Part of a small language model's weights: 11207 steps.
Each number is 500 + 25 x the weight over its row's rms, rounded and kept within 0 to 999. Layers, rows and columns count from 0. Numbers have three digits each. The size before them is the row's rms in percent of the matrix's.

# layer 3 attention output, 128x128, rms 0.275, rows 0-127, columns 32-63
098:552560488540469514494475465489495481493509547485523521472510492466496486487503493532490547535513
109:546514487522506530515498513521506512517532492512489476535523498483541473514552506435490517536492
095:469523559527480511498487466513566504504499497479483536460509541516515455503422507476535553493509
107:518490546562533495510533511509463551496524498482439519530527526485553511491476492487503526448499
095:517505478490467507514539497448506484495496543507472458516485506523519536468490470483512523506481
102:537542520486466547489529545499504511516520491530491479536468504502526530497518526459494547515497
099:472492501481553535471497515508484520506487472467507469526507505514487448508564520443538566497509
098:461505477435450485499497475485499498504497525512466512523465491502542508528540475471454511495519
110:493536495487484504531485483474493536493505544515523547482509465466546474497502510526525483469484
092:448465498507486459506530522474483485527508497492522477490508516502467489443465485528490500487498
103:521470502477487526494533503502468463501495527474527489525471523482503485483522454452496550530505
100:531546533545496467514507521523479489494472500496485499495489461509486469472460509507479493488486
085:549525517524469498537520487475527496527477500474547461516508507501497513543532473509520561512474
104:494504504520517486517490489520488496505514544467478481443471532547587489468514543529472549450498
110:493474509458544537531439512500484499561521480522532460514506483500492584534490504479526539506492
105:513491541499483524503504510515511455483452519471507545475476556505477479526526521516482481485511
115:521500523503511508522462492491513499495490471500497500464512468516445511474501475464502465551467
108:504504498532516506487469494458484490530512539476525463518497529503546486520486506478528503501487
101:502510520515537536480483510454499480515478434506473501472559497469465536483537489478487492486572
100:521528535545466473482495492519514466542491499513436496519520507564518543513481502523490493500489
097:509475516507457470526498487505518487521521513510474493512555472525468509499481470456510516512514
100:481484450508476514473469504495547506476537510476518503488428468508484490509509525525491512451446
096:467515473494498477488521505486481490499455498485516470522522498502457531489517478486507561494466
090:513523490460482512512474491490485516547515520490488499475502539505449508557471478538470462469485
106:475483465514438455482466490498501513529516488475470544514492513455508481509501501535466495529495
098:479522512436517491511508490504499508500522500455522490456500500502490515458515498530516470464510
095:499520483479515493515480494476473523499457501479522509511512538486459487506496533593482471518508
103:514512473496479530459485451486490507536522497485505518522539504508474531490471462460485501521452
087:528489537463526482505534523486464507516479516487563525509509491500526506498520558479527501473520
093:501472542510529475447509500494474509509491459486460477529534481491485494483446496465454461460524
092:482491484513500498497467520515527549467488519496519526538523502520529513481493499469514485499499
111:458458493497494496493500504513461459518469501483496498516523480528477480421521518496491545512478
094:539518541512486460485489526534501532517517519525548575508486532538430472481529553476495525538490
101:484506479521503508467505482486531474494510543483475524494545497479488472457491498501532553473478
095:488518505507511516509526473538437460511518466460488497513510544507459444495514494469476503504525
099:507557453490457505481463512487501508479514500468520531503507509476493509480507490485464498518476
103:489485534512527492522456497494540497464509468503442478461517496501491526477470524492480515533512
098:506503506505488529512471462499475479504530513518497528496511480458477448488521452507481504499528
105:517490500536479525509503457457485503511512487531508465528510501503486488507466463498548456529485
091:500473555504543517520499560482483511567491519502534493505522506503529477501509497424486528448474
101:507557475484518498479502513469527500477558527512499491491492507504488442551539501473507485475508
091:511512488460473512497476450519470505491516446467504478497491505476497485514519482524488466492503
100:529517556479476491493511449514504491520475461511538465524512500514502503496471486503494497518541
107:496511438513490520446495489466506476468484464503459476484486508467522560500485489484508534521464
085:506481513510480489537500537483518482468511512498530513518498498535517496482467514542476517519485
104:488507561507486523507545432505484510486444514528473529508526544508537459460500490495478492542536
096:494478545479512543490485539534513471495504529519466509501514431488512511496498484473495506519511
087:463485514502492516494517512482491518485510482467474494495481490465471477498453494474507494468540
111:553501486507496487501467496461506568508464533512471504475522471468525491528498464493539513498499
104:508463492532512504532503471545477472519499534486459494519532519509439488499497518475523491520525
097:542501476479549545518481537492497484527499519467512496453476496499532514516528477495483495499549
104:526485480508525492475535481501489537456473494505469547479457453498487427472497514460493530467478
097:510482448533488511509516547521496518517490493499514503508514496526493475475497564546475433488471
091:494524480480492472558493481515526499556548475490486516479498470476501540449516531485478480455538
124:475482472524465467491489511531460503510474511483510542518478514516444451501513494520470512514517
087:503556513532506520498433476513513477478502531558517476483510497492504475441539472511505507476497
106:522511512498499507530473478491520476439496493506534505509525478484468503522471519487508517546462
097:515509468514509490493541490532463483494500459487501489518510500490504498498519518467510502493515
092:528557497521484561497517470486520484523461493455512541552470476533505535520467500461498531503501
093:483507479504515517487553511493463505525542498461471543494492495498489519449485481481491494521532
109:497492482473499536471508481498477549462516519462487454533559516528488463545490473503508558509481
105:476505502484512476510484556510461506534516472513516546502552504473519464464498520484496479479525
104:500509493526478482525510505515452502499480428503526486480489522495483513470492536510511486523470
094:506522503534479496543436486524489487475533516520517530474503494497497466507502531486468530494465
111:500542455471500493467508519450497461490494535492486522468500505484519495507549468486531482504526
090:525513494510478507487468495449508464543512466484454444457488502499503508489506472533529488460515
099:468493494460498491527528568481543514474538473514552528499500517471503500495545505485514518487519
094:501500451528455488464436469502527491482503495491477542506510484465504494504499535508513483521528
100:515487523473485484499471549495502486526524515496550524514521485484475510518537505500563527519446
096:521455506520499525531525531537511474537561495547486480493535497530474544499475509456537459476489
105:508497530491476501497484509527503427529515498485481523507503513475520484502471470524521504481514
102:494482547484453482477524496503504482481459494483462510494521499494505505530501479511456505496547
107:463496519488515519498490473482515449531502469517481542470472489538491505516472499506497520455563
097:528446445434462484510482497525506505470460466534465472509479482516477485491510528495466447490504
103:479510473440485560494525480486494520509558495503485494448485506472525520499501502501472474540495
096:513486484534528519510438555512532496465489514530520500531493487518496521505518512470457534449535
092:491523540521463476555513507504494452501489493511492545503498506487434520449504502491519485517523
116:484540491488503514523507494497486524518505496522497510510498496477540509510502510547493477495526
108:488494520438517513513541512479514509514508493492497532516519498526517534506489549478514445476544
102:535495516493477463487507501515521538468508475504510473487529522503509495535530495502465480559485
094:502483522547496529476521506501485506508460489512526490538452483518516506526546510495571490472487
102:463513498464494455510494489525521499504485493519481541518472473488525537508530554438502486486472
091:510467528537496501510536493550479499492437525492528526529536542529485517505495512517464489456535
105:485516474494522495559556552503486507524479518470486518485507510493520533461520493489524510459518
101:491503509489507522526554513525489470517510488490450508499496484496551536458490483475478491497467
091:450512497537483538520524522469522529515488525545522447492442467509486486488517527527486501418524
099:484532502503485522476508494538522508520454500483486481528511510501539480504498506515515536535479
105:512512512495458543473500521509461491508502510463498543496511499561502497471450475468472442526480
080:552432504475500505447469547491459502529510471488534501459494454508460498521514481518506514509515
097:462514502505476511480494490536562453457480466564487507547484517488483516487483489468518470526495
102:511449498479510511483480501555516510517489516472457517494549516525523518558497450530493520492507
101:513472477454458477504491477452538484524512498477518453502484549436506514510485516550514481462523
102:485504503509453509520508473509514504505474462481493486501459503480553491509491507533485465508499
094:524506484480476474495476485490475475504496482499516518506538498514462549532535493561490504506511
107:498499518459482440494500465504522512445567485468471502458548510522514459528483496524489499520536
102:517469510555504492485520499501506513497491474530545500472484479447532449478542508529517516553477
096:476454459445500462516534469524532490499509492508507487512478466541463515498456525512483474511533
113:536488501464534511487470505539496509487511516520519512464482552471497522516546539517461495515520
109:494496507530459471552505482499520510514544504521471505492509475514487491492495479540527486511490
083:506458470533485466500491509554535463517508493457487479506516489494517479483480502485525534514501
103:490511476505492522535500517540490492538509492478452504491523475502514503463485472479527493516545
095:497491490502459459510532521495473514498486493559524472532490507557525516557481496497488493552453
106:514471519489514513476531553457476504540487458532517501540503508510495491515491469472501500481543
086:509512428507493505491509519457498531501447473493543536514504523494507520540509491510497526516509
091:484515493498485462516444437499490504476519518509496496510498481506473478484488530468474548461506
103:451506500484541504551493499434509503550477497474530484533478500471468525494458523536481511469486
095:486555498493459504521453481446497493450482532494511504471496478449483464497498543496490508477507
106:503531524530494561521513536448484477514471537523501503523514560530531483518490545437491536481489
102:560512491524493497464522530495503492496456421512504464472549509472516499491523474449522475498530
090:510498513517515523500507446495502470499452529421496529461580469501479516511465481475505484489527
108:505485529501491486465513476517552513523477485467501487510524508492485492487493489531482491526531
093:460534504454500492526520479457525524494466473462489471545490530527492526498479503497496541503480
097:517528503537510561515446500490471518552495461520511474473532501516458481556506493493531509519507
104:536479519480518574512526448499499506506512458504525486509506478500480514495444522461496482507520
097:465530514484537457506484488506522507523477574504475540483497528466479524460471504535462523493477
092:482506485491492498499494497513478559467500460488503553461471517514493522508568490552520462511554
113:491491516483523512501534542516456525498494534511534495487522569512532473504484499473497522506489
107:544471524530519473456540486461536504506499532484518514520469478451518517519492478493478554477487
093:529451529526528466460482487510516522478470524526480504502485489522465481500494466498448491595504
095:478478534469495525479480471516490490503521532490501486471551522517484495488517436500478471542514
096:462500510519523506503528540459540554495483539524498502510500503513450450470460472527544517484471
105:505464461495497492508474483521484492469500554456481506479447497476508493506504552507497529471455
100:539448472517482500503513517523506490543485504518517511481493504534517534492491478496521496571480
101:531525482481462455548481459479474498521505508484539477499480481482540484436486506515497494441494
113:461508501452464505523476475519448505505463512505484531490496476488518525518506494518455490514527
107:468480476480530475511485491483488519512512509469491487468474524456525492467489445510474521511473
106:453509489499484539477530514464484518496483439499508450504454480521527517519528455506468510445520
089:506470485519462508506518539505444518493517526485475497476516489534476517480521497523476493485471